{"num_hidden_layers": 9, "hidden_size": 512, "num_attention_heads": 16, "num_key_value_heads": 8, "head_dim": 32, "intermediate_size": 1024, "vocab_size": 9151, "hidden_act": "swiglu", "norm": "layernorm", "norm_place": "pre", "norm_eps": 1e-06, "positions": "rope", "rope_theta": 10000.0, "rope_fraction": 1.0, "qk_norm": false, "attn_scale": 0.177, "bias": "none", "tie_word_embeddings": false, "parallel_block": false, "init": "uniform", "init_std_qkv": 0.023, "init_std_o": 0.0, "init_std_up": 0.023, "init_std_down": 0.0, "optimizer": "soap_variant", "learning_rate": 0.00311, "beta1": 0.95, "beta2": 0.95, "weight_decay": 0.18, "lr_head": 0.00606, "max_grad_norm": 1.0, "warmup_steps": 200, "schedule": "wsd", "decay_fraction": 0.56, "decay_shape": "linear", "final_lr_fraction": 0.0, "batch_tokens": [131072, 262144, 393216], "max_seq_len": 1024, "doc_mask": true, "train_tokens": 1020000000, "max_steps": 4294, "dataset": "wikipedia_en"}
Each number is 500 + 50 x the weight over its row's rms, rounded and kept within 0 to 999. Layers, rows and columns count from 0. Numbers have three digits each. The size before them is the row's rms in percent of the matrix's.

# layer 5 attention query, 512x512, rms 0.0716, rows 258-287,290-394,416-426, columns 160-191
072:480439461502506536453570483407464482565467385507521583431554398435487502500515580506464575474533
070:448389471440465552488449459490483597523472382568521504482582416461544523562554551459418541505534
084:465407506525452465377572499466467557521537475480453478448518395389505509620535492484487526571580
096:610404516522430584494479444536478540481495415477463470481575442468524447506575496568541460491513
113:461487427508523566534540423526547483486517558550489560569399532606462460398481528451532498415440
131:423505476465458469460503521526528425470606473481512443550500520531470569536379600512583561465465
138:503499510452517562404453522389551546468548469540612504506489382544518577538481427511506398498526
131:426468505545531541522484547418485458556459519495431496466615466523553579515478457621519466539564
148:527456562513443469506502556498580511593440444529564396524375470468532556551543494546504526446484
133:619483603556606550466489532489433531475439525550546570554523548514435528522624497391456546482551
125:515595504504551524503472463494466467485470476580490460448453436624561588520460425449516613516489
134:549512475474572467488545498619525540487483534538504427510561453449527496477540494455467492538502
132:447540470563436494496371576468559544470577516460507559453453509534541433565544517497492463535460
133:585429488466521539505503528582567498547552539463557407540405546508456453495543453553464520562488
069:557545544430461526543555446635482583565541465513512489530503494446527502438429480505351481449481
067:494406502486437472547570511476520494496455465540546479526558471433568428540558559539521504532479
076:503566499523468513465506520444621486482504445432568502464578477543460488434529442496605454422456
071:522483467472482408559408580417529547424500448415466542491586489625471496429492572470529518442519
068:499462491482489371553508497532529585535464390372411454515602414488436477452523550538542510405495
080:512462456388487365578463501476500545505467406529451446432567544421438551510520544440473475463471
108:527474492465469594500445493543549396463557562458553476523386499566505454476441353612565480566452
123:472525389478558406519498536427515530472471520458597525529531479505568511518494454460532417511512
153:559457503440581511517548544458517532553622493460528505412515529470468499478483404524556465521560
148:403502515537524469514572556533546511532518468551518571457541431459467436610583449514501521482422
129:480531450483586464458527577471583521468561428441499500506423497409532491528393500570497389520546
148:452455513472450550499494529506476494367508488515467515524518566523398479501588633459505518476451
123:560499465531484479498543457544453534534468479489461494544464490546523535504318467510522462569472
122:463498529527540546505529503483421505376449528537478444437478444566508498507532520494488534506519
128:508442513411512533519543491464520423478453531373535515409516426544492558466468516431497488532480
138:543472517505593413426507510451483484470521514570473480429556493501507412448551535458494475563501
104:514534443548430463529460545512492548561467454547614469538486487477505577573503522423552493507468
112:475586527486444529543349416518512524486499406628507578549490471543571633480483513399568479531482
098:463510500448510539468401407558456464532562460572591548530469485471489545544394514582534468469511
111:534446508494492478408451423543395540516491489568544456534497468555524504444433488484517557469411
093:463495432447510453508470508436554476559522483511467537532434518429404368498547500467502478477572
092:506565512498495445533485399500515425521579478455539429546455416462566490457473431401504519398471
084:598509508476443422519504494522407569513560436566482529491533527557441562435599527431468469454525
086:477445583457538495524501462454506477486581567526515446669522483570572537478410452447502494462410
080:613445550422540426511440466500581489445435550410530433405444413531545459451536507497566493560531
083:511554478424524579481492586527484509485572559363503503548423494434466545502452592510598483559457
086:476487510411555428489452512557600498552518530407576410465471432524547525497552536580494534447428
086:466480512449516507552512511562528531467551545470487489563412418504422540487523552489492513482521
089:499557469535521586481460553577551560489511622428599487439416381390466521503519518458498619507502
080:472496567462520492460396558406481493514556550527468483536493526517488505516511536506552460490487
098:506595567488477438565444524547600553368490552534538513493418573476563522544554470511562413457500
107:508605487514473464505376469507570499477429547636559483575561561427557484507523480468537451490526
104:428546529652448454484497616514584587502507523405461454446529597412547523488528528520517476451541
103:575574535545511546557498534554605511501469473548572544461500493542607410517499516568592474548542
109:531479468558428571422470528415498591579502447554482411527515563498522409492476415460529584406596
094:505478580526451544597476557453462534458347456491411580477487489586524490536471537497510493480560
100:532411497544484537406495534546528455524557554519556527397477537506539490558552496544499505547507
098:591643433478506451493542528543433557550493507517487503470531515413499467557497466529524470559530
087:527592502520394557591509494496509415628475533469423496505489589507468510518474473566553453586551
084:497529474481567517525414521486481541476471462490515479452527486489505495535530475443462489589471
080:506431436543522536512571475338496489464516454436458545515447549549517443461541596511467466531484
086:573502510561559554404486564472430511467405486455423533433571499445515578580536435550591470580490
079:580484574461483520459584468577548518532488456504506573492502573421432534336391482530516521375508
090:563543581475443488424474509530516514405565464499558499410572509441424447549586502538512540492546
090:570471510363465567483531493420499531510478525431473533511475456412538463472451472438477463519581
084:479541429524616405546473494469463368464534488427523555399435476573410514519486489555432484531482
075:493586597505468436532499510558519496474402447507485527437539487497528450519460493495487529535488
073:533542481554510573498435612525462549533488495537446427470500508429460481392540508551463527461515
078:458553462531515500644465567495536538497436454524465426481600553509494456499582495570476583349455
089:497457519425479545408393354508491461583496440482474438494418538531522513440464509446498448540455
095:496494475409493496565503510629597487506456459562373497476569454470515451577545444536512516430446
094:451579474542538517513475513439501521533413530448561483541502551469501489418536471541562472489551
100:517485532531530541569486628436517512441519495550518617373404545540451414554543480518490521490459
094:519433465509512563509487535504497535489536524402504493508520497515495469454638545447492458525577
108:559486469451518479447506469512488465412386579442400470580532450463466542489527483574509528401475
092:523492520551449609538505533456488432613553550505476496460476426495505512470526529535544438513534
100:507528426502392487528514501503435475398490567468379491490525475536503438510492466509535458367554
099:421497453490423513480511522448460515488500497460452546460473558568614564498451417538479551470519
102:485434579593432411486463585459467457558436531565487618433546445517506538529574545433496478474480
099:478505399529459396567461403447523495438364492586396581459558534564503550489450524424542482496453
103:426468549593462628476472588479466490555471539518514480512456470536510437507506506464510464465507
100:474560493468504410531476518572521554476481528537441538423516436375537519516421561554483444548456
076:520520527486478547591475498463569573491582504491450425538486530433502542414588526540461501424554
075:475380496525522535507514523506497537458580532432473488513611569551448497574521627454432511375570
083:552546527542590505540603527485594529488528510409473491510553587477460519577549544474597514451490
091:441578496523443477571451455466539479477514425624570484583481473445491453496522487537470516458580
092:493456425566467458500502568563579391431510506420521433522463534417557421494539484413483554547461
096:554452448556517436431525441583476474489488541526479565552508464497441549476575493544511453436510
106:490523504519419501496522518402533508426485540467493509442438511479541471481504530492568512412523
099:468558501451485534459463525571490524413548421519569515528480423506522516451596577559508500527438
095:433479467525532487384509529585562536507485493450500374518423489498549445498493473532482546453592
094:500509421546519439563505409428488541467472444469503606448488509467497488526430518401480557421436
099:408457507457455540437486566578495427523478560447513525464485478553470556434452569452534495595464
102:560448448429520425450552551413444430482458532481523531438460632499582477457482658515547497612568
096:464521620494479470496523532422426504598541461521544464497349547418515420467499507468482464492504
103:509534470488556469513569420601475504527532401480442491505549535497554486521488544479527541438491
098:524562515539475485488560552465528467564465606639599480518510551439566515487530539489506494522500
101:498473451546461461580470505471490528466544542536479501483495552425399504455492521478493558504572
087:440469556518518518482564452515487463468476465463530495557509489463519477461531462440565497517471
084:498392483533582450541605560411469556536496501505458450506397524507533496525511471563477505503431
087:550520494467585490509481501473562498577423435452505485479450524459463467489628455539456529401521
088:492450598471468532415485451453406521487601458480574555492452478516513453502516518403452514489546
074:469573466480568491541487454490524583473500484449478528532511523531487427561488532549485528495499
083:424515554503455559396403503446483489493543456441530573563458514502446599518516565459522473428520
085:448528473469476518589528503418532579534478488502529497520371579540472501542514492498496416497512
086:481388537525486544510448560468480419511492516526510515530557521520541484498471513504461466440434
095:465515580518486459501412570512500485553398538436474586549568445483536649481495469502513391454492
101:474544379477484494498578479564530518517576459553534549483421656542507540468527536469537577480435
101:457550514445524539505539540572471536504473562421411456466534461521474540570501541481538483482484
106:486618501465552472521574498488454544484395557438523494507496504552590536473440483429561536533397
107:520486532519506470483493506526470412598466517582501507473506445594513560543495440439459526453470
108:521504433520453422540534528543423526456416437529503548439536510485561569489450514581554455479449
111:425549451575519570392417547530554520536477651528507481478475488486432428482460584573487458488569
109:424492499481403401487514527573416499457489590446458420589489540561554472556499443496593559511471
121:442475515479598501552525527408454524426486481507449471558495482478524495483532499571514517464557
089:522514515524611522490501489499518544542546497505488432520513446523487530529469594506506524496519
078:550493544453565484414537509584500537521479495579544475528572498576384557499502538537557531576467
086:510420501510450501592460605516423508486531427550499449524539503459508474502515482482507443498477
076:443539524576485528481495517414437485480503525492503604505510471489517533488533583479496510481523
079:563484472500509457462449475505501448518490461495491533529447432491631484461443554531436495541509
081:434459487430467513551471526528436456519408494557482538497505549573538475472521445462543510531558
089:564533518522441401532466470561476450496480498533527525472522406419484608506562502551528470523474
105:500466483445567540428541495478488499606460427488477437495490500416525509515526531522505479469565
103:527501505497504513457554497499516521419501543552576519457519530495536448496524485425523541452495
088:402409455453484435519452480505473480531450512517439427491491556498479533472584492467546495416523
109:485512470480553485403449447448528522546498448507521547443498493472489548577484536558517498619493
101:513591544479500533460543503460403442441480410545570461516460489472503462551433497515593445566491
100:462475506556540565466503608530510574583492478538501486448517515473488505486464483604486541504499
106:540560468537441500545516554539476460598528524524532546437583484471538483509584501551395502463531
107:480519566517537523606450504472519556499531521472486435455524454493508496549491599449594523481465
086:511504484432484523541549478367568502561560468483391414629438468446522576443479517499533499430499
082:524526509453493493476476519551460517424401515559670548443484617499588447439428555420575570498378
090:514524473585521596490478426535544495438518528598484556472542527557493543505489557495471506517549
089:560517497517433472486511406574539423410547523470462528489534510535422494494458598522420417476535
086:438505546545457468500501479414521461564441542431413513495423455537460472514579393555512490466535
077:425514408498540527576442519375484461505480492572422502496494517629513451550507435492441479475537
092:478535616542503429477523535407449399478499533576466509431457521454461524546556455521475476502471
103:465495503408428528470455530449511537388504427542436433600527477556537510485555354557466407454521
097:514554412464468466513527513447466487495453661556501467530421486483506522460540518453514542468510
114:498505536460592475527487497531520554555504603519519449522519508457496619571489394481528397600444
119:543568465426458617432493512493477552445439438524461460494562501553472470449405443603497480527493
073:469458447603476477490505608466518512533388448486470519582463579442490451615513465564437593467481
066:543481485453543461478539407511416514521536586498491464409472474509538477433503509474522425493538
075:522547525576462473461535390614585475508590517589520508370583458451511573476472516453446513564573
074:510556485569521536511509460585495490485534515514432443496509372458560542474478585449461393560440
065:464538472431403402528556479495552392569388469510462538544490493470500499465616366558435535450505
066:488600385468434464504531513497512445553511438506369499504490575475476486574562475591474527526523
070:497468549594458561452405449479547459439510590571447461492533431477481600433605484425527477561463
086:491537493445426508461421485531590433531456471560471488589538514539593508469558462485493444502441
083:489555421468450423495506477505535376608551558514503395556455516410560523510562502456524546467365
087:475545476417559399551582440488435498548562490537530468531531463534483462541480504451501377473470
074:572609434440482568530520444518462560475546383592502568502442405589508456529480483543452516548466
# layer 5 attention key, 256x512, rms 0.0737, rows 130-202, columns 160-191
078:494543514512491461517505574554551525413502504446539421470507584560497455560430541456563455437506
078:561572432580505456466636580537564512460523519556525497479559551547463463522421499543534491419559
088:550602494462508608573448518557556447521449459554583525499544502574539408439435480567479499427461
081:458555543550501526518552593520560492519484555441534514546591470534508472556510506525481532478595
110:494527465585499469464508476458460559508450528472399541559557550458569552525496561444423497514537
116:464475544497460558452534499578521416489572548535402444535412527538446483467460586510502572453479
131:423507541525437493444453457468517456461454491557574520553497420546516538558533532442496504444426
105:473442467471554481507462544477454469513489580513478446431609513523503565442464508574592507515580
130:536447563513437481520496548465571506574455502602532390530405495495524551571568507504506560423472
124:586462593528645505470488500489420479502436519550521527496492535457467532421617485416476495472531
116:534613492471563536539485466531492421412492529577480416474413470599608533537525415450513551487466
124:553517490490530478475566496587558582514487495529496438521540443494504481450527471448471524572475
128:468554507562403482491353575450548546491584473473520567445449517514514432509521527512539503518480
123:500364483425532532484474478559595481560558487475518394507385497526444447448493434519452566530462
068:439438479555511525459366557420508407425489503479511492444475478527462482520528498534624473571501
074:491544467530560574446487540459439438489503486459425513453521509542377518468383473475530569484593
070:554455491477498408564537488542363529493500517523412518498479533447561490487528553480415504527569
070:539507450428491514571568385600484524503482486511446471511521477426529538459557515515529495468443
071:518442459511477549463561524406431593439543523515474504534513588479515554558614561519496500595512
086:573476489537455654527500488536484544457479505470494490538570458536590506516534524613545500484489
102:487489493506509515502492394532492467508519503597549536514379473558518492378488510494485566431469
131:458514476484461484442470519530509470483560470481487451533501543524468569547364522527572496473499
134:522493514393574551475477518410545529487602513455539495453469477498503537546461384495540442477548
133:352503469507536473583516538479505476506525474500457561490552482470489492562550416540506523478429
124:476508477467544417449519570517593486547572401486498467538379458403503503531433506561525449477521
124:516453497513481564485467532515416493411503502525454511551519508546405505466597589419526505484440
118:471496472508510518509511405519514541547466480524451459496423471546488536479369485467557501553432
115:464492545527549480537537495508489531403420517537498452351473483549502484489548522498492511517535
114:511493518418520565506507523476532427447447540394500515452556440508488558501480557458501495494421
132:522489487527585432419498512479453508434492488506485497468533457502530387429595549523436465583462
064:502492436512484488508446579529478485611579471521478373493539544534423535488537481466522523528465
064:512473438438610501523515503496548423478505526436557474507586451573530533467519538528566507527481
072:523446427488522529554565538546559431457451539483520538485443476487522458503508509595468552515504
080:478502528423568509510488436509559481501498494476540576546547443467565489547519488477573508426569
085:444430506421491456534519536498540607457503461530510425521455446451487605525448569489464462489434
099:543491547491446441534500544562508443482511491515458395490532445425449479448508582500568465507446
101:510490483411575519456499413549478505480526455465548290449501503522479527423500554470428483431492
098:439516603508576446530458511463463391558511488517512574500577457416584521541443489457486413445491
102:430508537536499552642504516480554473532529441532485560456444512448459450565511501507458572541582
097:509565492523502505512524477519486474490505470592520539442487460480423514544424492466406577563379
099:531459521444522612594467484513572489462469446458573539490433579529451577403468475499471529554517
096:460563460487511414517499501533439442451464547496559408488466484475424484581515462419509580394481
100:463603483507457476587561393486522529525432541491397519537524411515508455539520446627464440526545
106:513562502569490464430503530547428539462575500402445411555503528478552488508563470572534489477382
103:477521549487551554532465414380475512460603425486462397531418491501452455507559530453427494433436
099:524448492559517491504498533448450446468439521462561502457531481530487431416507445527516375472657
076:453438552525507581499497582574510438490500492470459544570476549486556506528465548528504437510508
072:627409496521522426522426581552548463526478509536625399445527495481441440592522473534541480477543
081:480460439523495506532531413533515475517449556496558377544446374441425570489600462513434506486503
094:493451533497542480513528498573447515562424498373436477520504401441593491468524462503507439464507
105:505558515478509414478461455428508534493538460545490559527498438483467517486428464496469530542579
092:565517538521556483444466578366550501533549452548464518444485614515510518553412433517500556522464
096:459508615490405509505552574509368486562563529526531635531497446443541508567420493518396509618527
099:512446476554439580477479491464462542530482575343533511549573533468502555463493427480524488533540
097:455545532434542436587442521488502442471580508495597538507471434502492560404470505570510459555481
099:467493498436544421517535517464445487564397514519533558511480482454475441487558500504450541542528
098:499643427583469468409560505480471566509555539455584533520518556521552460516518503522532542557443
099:482543536528488500533465468489507501531551454552506464524463401494498517529580521438539456400479
102:471499441505506533527492498486539400509504471472439409416576414546450583502446516536542478478540
099:518552395551495485527455521502500518521518461457511421463564495476532533439423589397538534526400
096:474474458600434455395463442483501435517512496455449491448422389520503409493502428557552516530503
108:397619528568477603475509584522471529510472427566582442395493512492558475557493532526467570501477
059:550518508551467505448502502648561530469460550595509585466464524559483511484583505512417545425466
064:471477487393459510531455549472523426550444507575484455637488479488501533556457515477464537522568
066:539519494547484429428471511516506470525482513371551533488454605422531565486494617535507519505452
067:470509580454494600550476532501457444478501555491531480541471450569377484477459525405545460483517
081:466559470481438522465509516535460524512449529573432422544569491521507544531470496496483458544464
081:474547469479481559442489457493596545556532583454402502463393535494524534501496494500534439471450
088:532415472532596570498486538435487462521433550509433523482623518482490506622531475513478438572500
084:478507507446512518363528452564495501529499515446486556463556488489605475512497414520470504504445
102:424502540488447587476505462612565580521470468500535421475545469505453558507545488456396386559520
093:462548524421516480492494486478447430566542538482483607466490613522541527523465494458509366442385
118:525492509435509521528530514459480473521546413486558490494420539459465478483476473496495523473552
# layer 5 attention value, 256x512, rms 0.087, rows 128-191, columns 160-191
082:513494591572506477579486505524471509419462481441470357497495437427500498459520425547494501547585
085:482562476447509575456576495519496555478575515570543462515453513470478538483562508456561431480527
094:498554483593527487450512483550482510559469444512435481591524554498432514591430495448477483535510
091:515436519528588435513480517573514554516547417451508487480413547527566517560550520546421534544515
086:459497543488437445487561465507463545622499527482465541493518519447450497563526586533559568503514
088:514462487448450454480542515442385545556493551510530486466494421471421544530494498553488529555488
087:441534511445486468414494481469560477521483480479513442452499439521473500470530455510495488488533
087:601565409474496472467520556531455490527433446526430533576519540495452500526525504542537459469544
086:531488525489525536486486474503532575608555477538520516557511461426594528487508496431490415506528
087:497512508428402486481552548536389541446585461466464509482423477511478585537469450463601467471466
085:456531476483469566412468494496480526538464419545470497450486514495525512495518541524526554574546
088:614557574426580548477557594508537471439496473499468427452499484596435518504616466413500538563512
089:456470525440446418513559479500540487395478536388467501500532533594528537512481429482384511389440
084:539475375481448539559529516567505402488494462545526455410435570460476442474453555534442462547528
083:476498471443506364578435510538477549399532505477471529519467513560520598492569535583452553480446
082:573487525523464480582498484572446452497553504437481558533472536479529546520526377580520508469433
087:511486549440509415386474390421484499489603458555565482540549436402520584460514585510504549512473
086:501503548517474489527535511422471479569498454397493468462526521567405525525599499460529598496531
086:497464530463542500484521501492467472577551457458514481556533527510546478578497511491534492491482
091:516408471501565410498584442487512575490506421470463461475545514419432452431494490453587530474485
091:564494434492508523482508596534480501500423577460504532431516510478496475584534489561506460580562
085:486523555507548494494419505534471487477529441407523518493405533545470568426480413506473586479479
086:476500530449468517373488588481474432475547560558564494567507484555459417470471561535441524551543
092:559418491512493507425453563504413398492545550529484416526412499492444462515436454494506533485502
082:543499453486530458504473546449507532469508510545608453507489517581448491564516576445523525429507
088:503555498496415539544562468526573566463621493529533493501484535481487494490494572569535496560445
087:515503485526469499457468416570534463508472500549487399440582523561508486528543427400459497494533
088:507440408562499431410552467509445496398489471536513526483464483549432520541449557460437523526466
079:444457540495495559554512528567540437499453473461606503556552489421511585490498514555499426527502
083:557464501517460553533511453434526440449510444476512519543502460442426547551494492495464440411437
086:489492477454489518488485461508576533511551535589492553450625490520503462443436540488571568463553
085:437527512560415547530414529540462592472513508608577509421476518502517482500582499537519547537465
101:457489620598502485514480518412510457502430478490497494465395482491558487538536473537585459441524
101:550543493542615436530507484526503512473520566605463456518488544518462515465519542433584562487463
099:485511581535632477480499494426566391494509508479606542577537486478421537474467455480490503533493
097:450472517544462487484523490506450416502515420455488491501533543405487487448544411490453575497563
103:514513535450453456530465509522495516465438453555506542578480489482579450462438479417477491443575
097:517407395432481417525503540518544455428567574569622511486502541571447608470533489512459482399496
101:461612526552555534479507494535423465539541515522514474574563525541430532567501554464525502448527
100:500408517432498457500489542542501528469517590495532520658466430568489484466513412540482470549504
096:499531510486492501586510581521525547531507475514464494504474487546532578464514473496474507535410
106:514457615556594612497493513509503521497540463501522524519380583388557473544484551513603524512467
104:406455515560596452511408562456494461580508510558534515448432509502524535531573524536531540558521
096:501395435456534591469467480568536538488431423467519415563555547424465491544467544439493498521539
099:423466540587492513495528460638586508477430418493492469498494456563476475547462478547427520496537
097:550496439504410485525429507471392422506545478491534493469383384486524496475558556482506471418487
106:536454503454517497602537497558606540557462544570515500516469500502467492506515467501534502507501
101:578490493496468511451531442538568427504472559543534496535478496521532487483523423502387549496542
102:502479507564529503542458543562403500469553444509471478497542546453493473493550554544490560515435
102:499488504463517424487424432518473530523484439527559509422497421534478543554545584549552486477554
100:553521469525544522518522517447446541472514350476474524433514584386501499541484543448546520405525
100:407492512506440532519482529475516399524514553513527532468492507550486568472586490452466414484491
095:599531506506554519461499479500490352499581496530528528545573553624525506495433472423550498487496
110:463509473464477418495525567450423483532432521522567441490465527562416455566445546404469426493505
102:482538480551495550407482569557515524426506503552478556446532546566571541559472445467499470535414
097:414469564534460488582472388435553434449453422554471429539539473501545459514456515543461537478462
107:480472404460541515524501515553503497398419517529446467493516545612463558436506452479519531491513
100:509589543500584492549590497511555558496499458554483544439465521507447476470418493460526565476494
099:446387534511410427505491456451583519478559523557522501509539492487467524494442482453492548553526
100:597482372488511537467505465418427480575491499557564505552481521420593489485533477509513513536484
100:467487551576468482519478488542475450419511604584465446514488527499472540547460478525504412523531
105:515600468457545459532521532455576539338445452551597438474491457536537540428481489502488473547518
090:493553558581553562582535433467457415421446446549395521509467428417512488499506497482395520462421
104:475461625475567531449598482512446513513455423488612425536510554522491540437420536457562557465510
# layer 5 attention output (transposed), 512x512, rms 0.0797, rows 256-383, columns 160-191
088:430495495514481433431510441467499532472527468550448621495514582515423504499540638503405499481498
089:461532562575536401654412535499511450467498493541506492533486535508444508562491415547396535560498
082:522439516455458470485511557476596427435513588531546516423482493488488527523555524498547439496467
085:505551543410358435501520547464508542466536481588559520566611530525490489540507490528568433439500
084:501579576453455524544498476460551453416508536445530482537471397509471494543443424503409484423440
097:507556508559479449440510557508519462462600439469445429495571524491555493496465507507561498429563
089:483471520502496462600477493527534428499577581492604546554537560476551445530443652390619565515537
097:496558567430491514443508518466480577526495478506514548473455478511557479508523469498515598453446
091:533517573535425436411483587483553536464493461442544484574523563513456442510423538448554536428501
088:563516455420566587418448385507399523505387513588525477496492472465509474486477485508492481407550
087:457482513470474430488459494568508533459565566551529396519501458471456524539460492544516417410454
084:409472398515455483511428443464498492472510495467514599607418568449505528622371479478518535517485
089:527546485423588588517420581549457520574507438571531529495426491454458497474528439486492521545575
082:467421504515550512423573490406499617564457465497445485455539412601591605535558396469466579500549
090:484478479451548536435533511515540487485590519527568455455466420522521450410534506496566540542485
091:565575544538487545532506567472486464589462520541498536406509528573523541472531475522468396482512
084:441463526513462480483492556436548514512461544503466505470417550576540461502469489415467498420538
092:436519509461482433525554440528471404466449546573512473540443511481519476535459496508545393426453
084:554399436562464475454442527529609454450469465501390497371560391511550510460511541491433511567506
096:435522466449450531586481456515460462489575611466455541479476547569488475458432593459479559549446
082:471451564599519490501436461538494473415574505468370542593472583484507501478504427500499474501521
092:434515472425494477562593460464541490504490604524422504556510519483514384511489448425498495511519
092:451522428556512432542443528517509467533452504499504494423491449385483598511448497604546498421487
101:462546545516570523621522469504479597500384518498561560534500442569502485557610482517517390435446
087:393485499345383473505483439468464416509485467387543526538470533381529456466501496481509578472432
092:518491470465563534454460543490525492520434507503448580484527455485537511466604424543422485461560
089:465491473498554387535510541488458455498582523437424510492494439437549483502505530520436563497458
095:458543582490480595535464533510436548643457544512468473393556462458451515474557423478535458423588
086:526601523467449437442452455454458431404574588591436540510499452494483376528444449552483569561475
092:562515469474541483483529432496463506485470514509465395545481521512554537466513437504615452493503
088:444538543469537481500500418580468467457476501513536416562396571521451416512593543476458518471346
091:484364424586560498509491422501501454495420446432528521471489397467403545518464461562484542464567
091:611460399474575484540499472538545435549469512415562392491494450586549541496458517504551532432487
091:497492510452516503518469513477603587499476516491427535523560486446593525478507597433620407505534
103:456513517480382413525581485496451551490557517514505464565522525501546419423421468605491535552460
099:424491553503587523621395466495460456492470594520517529466523519470441514485484549551396467444537
099:509485428501490482448565510508505520529457476591478540400520503603510468390567571523512449504562
094:534548420461483551500583491531509508563433514545517545480474521523531529492463490471488473554484
098:530465489550526399478585508503503620449490450484536515444422510528610498438557412588470546455486
087:459443458496474445504560480443482549547500508493492526526565471504536556464404464506447437546463
092:550508475493449467632443411456502490535501552509446464520464483490499587540567554509476491505473
098:491491539483483507567543508511564528420566517426442561498588505536461520433481546425451484508454
089:496532553483537488542531620451476501513438443441444560562469511415443448455565494435481507520526
100:502512582551454457509446542456459440491503555452564488439548505452482518451471451584446433468565
092:540577524557459439431456508415489467449500559487530472396493526446582524457522492534565583479360
091:568655478578408471442452415474553476524498547516481487441456581461433469441562474541560511441549
089:534428570494538516538539448475409528522484473493495497592514540592498511519402481518442438397630
091:512447484483564528495482456534564515421454505541551424589448519471489462504471524516577559445442
104:504596429505525446546437457615486455444533493478502537545566545463514472461437511533473512555520
088:577559512485517561534451467411508517529441433518516544486532434543564507475511531536494526455537
094:504405575463409456548515415527393539423539479484552560498473591449450421484572492493423426458521
092:508439538568485449522464504533547494462404557538547474558466529438458527487503444463421467477517
101:580518458428499572558571482514487463537454385497569448437441524489535495431517538530513483540514
095:500468498519444564539415558442500475564438446529512502485559575531521477499460630461588505426443
096:444555476539472468534585401489498548540486463499537540537581569554471506477462592443535467454432
087:564431439463421501474508565552448483485564497532444436457525557434542533480494448470457553486514
092:606567534645567552453505549535502540482468582494474463407533506510503511546517584579520375528520
091:538502482486530516502487472494532529545453592536615443519507459598440564385463526520581466454423
094:465477510499508515468499404457575509587521562560466540546513476482454432502519458471550526559529
096:577492524475476493565478548467558486409526498442583446560527521584505515522537570545438465524467
094:439491494545601552464503537541523556550531405408515446502490487504527518443457499422458514566447
093:523494516446442401439498510521396429530513500447484544427538552438455450522478552501516502532480
098:480478550484527518522510495398485517533501453472438513541511523495517607464438546536425469528548
093:548538566484433469478503505563466507536506561581469565568473591502568507522402542373514509528558
102:438481488510447496445437463445509488519513631480463490474445457571429464552561449470514509486500
099:496506444519511527480486522501510512527506474508523527395514531519470525494460574517518463588477
099:496468509484590467472478468511535505498426574478609627488361480539500452435479511478495552537443
094:465470435540532514440400611481530415493557480441436473496560473396491426505534470460470471563558
098:523523484456477428506492506490483514505492511550446473515452415497574582469480533551484549405557
096:564521428557572500459536464538448427441572546488501497538520534507511533585548494532421491560445
103:462480568431482516520509520502502435501535523455602471500492502558504551419486520525559483388494
095:446468490550546509478546579561495442440483626492477471644406500464549428475554431641446447465464
099:555521403428449406540476482552474510510534434546511435487440471501547474442469529448486472594475
101:444412540481530620468395435522462416627565612532511374513420584445472527468519461446445502431478
101:480542484562510531493461670546421509447472486544514548556585490501451446534489575498492538537470
096:505484485478456535513486455408532529537467471568487474505564502456525422490468501521560488477542
096:518522477652396503503481513574538509420524487486475477448571460444516511551481485478452464542431
096:534497515503566525567439479491458468506502464489551494449464523473509443524487549493482503536467
104:461515580476555383535474439511544661479474495559488497475565541440533492554490480526533497522388
097:523464471428462520444532534502541453557469507429541495497465449423554454543547512424493545483501
099:532473506478489480578573512502449499413493489576519544485573572462593414486509456432526427498541
095:479495461546531482550445543381479478445481539568555509459486481516491550548559500525521397484579
098:428491584447520494492566571525468586528442548440474488587474466440548546459528497452495431467459
095:371552546470532478472508541491495507495484578516532467481529487596437504543490458536511498514468
100:527486451426543418502527459454502505514488533624444573508470570480555529540538629503461522548532
097:487542550527484473457547527456575512449529543445495528482530433600491458522556485496593452479464
105:538511524561508472425542467585512605480526502581496565499550419524584465562583438503441480534487
096:526504583402482547461491488434498430522574523520536608495499443572485526486459529535591544504431
105:499428454467476475408552446451462399471469369573480607461511522585434501497559537451508541524539
097:465501481447533507592510404461504538502552477500476541563545527449445518494477535450492551491520
094:471395464544505435484477490465461471531527531492567465596554421514513504453473527527461483510460
100:463461454447568395501526501505556497576500462535471414646469499445595489474540506502511490465443
104:455383460422516504520454424485479476444561589530518484617426563526427467497478512421515529464491
097:484482557560428550505546459574594547520469485500529451446516456457546451448585570543415415540540
091:558455430389544501532433533491451411506498497461494496492453526579531485601495533410501574545539
092:474454552488462445569456448506439585484529457546526560432498532472467494504440503488571483494477
096:398472477482554479415627524561453393547504458508590558500459528453499474434545512454489506499489
095:537471383479461554469460552471485425490518452438559488418515539543481600513457442430576563505507
097:586542518569451491491514457525455597473615475479391440560539535510492519518528517569443443515482
097:506525581501512516582556472419469569518557560521491510544466514519489515503565535537567507423504
109:481533531593453449534512421554522394573616513475519511498552594477509472503483483421469563467508
097:395506587577514445480518421499533512532455484405403473553536509424467537467497528521580503562530
098:465472474477474591455539577533484459483493449451541453516479427504561420514443466554466433560432
094:470555533589586498563519480511426525513623506551420452397564539478426562453531544496461533488467
092:517548572543480524550553506546587454461468565437472494519493534504604454503526550597525442465572
100:435518514511508439562590567470570566528452427494562510477600485510519531512530516482447471510544
097:516532461468481514540506384462498519428503489513486506483477472439485583472487548516586444540500
090:438503459499480557480563466497414450474508563475532581541481600655545557546437563469544484471397
099:544522318401525489492577451440403487537511437472476571513368579577518503487474533480425454462568
101:610511482452565474492538535561559520403518534558443531493486484569464524561559483472575478485475
095:405503606481470470489493437488434420531553497445478500485522451527520566443526526456505476512576
098:466534564539549487586449511444549570484434412521524509535554567521465512477435508509552398458440
097:438493449516498511471414557421537430520616568476482459482474488591499577514527474521502530522635
095:494594472609478511582519551535551487582603467477457526569601494475499458497507534510509598491439
097:537419513493462560554451521513506473495506502516570441466509599582552466495509478415531535597535
096:608515509507504429537447471524434556577526412482436406534534525468534471546426532591447503551485
091:476448588465512474487468486464506499469484417539515413541504487468518444516517408490511433498485
105:537438435524580511504513522506532515513424419503508556553507460467485520573497530664574512457539
093:408536482455537516551585518482493463518440479460561497486470496442512556473543500522521483499551
095:517429511522510452486487600555593496479518485533468457512530569429480571464455496426451435479520
097:541481501481572409524433555570454545568560482501477533551421482423495575492450492486450471532493
100:512478472551459419413456592493525447551472620454503418478529464447465440390555541501500517537494
106:456507490511477530545426470581438441435537612455401438461452456384584454490561519478503519441490
097:517462551471491542466493575476491548458478457455541595387532428591422498533516496535487385529537
090:540549441466535598476537496463529567486451483444504515490510471491500485519547509505523508484471
105:455375501492576458487414487455432471543498612471504530512523555518394561502446498467456495513481
098:522523487539492505419478462602501472462558474546518564503457531564471541452484427537506432554529
102:570510561566547538553456451486596445423441509518519492505448493453448493542568521418398456493458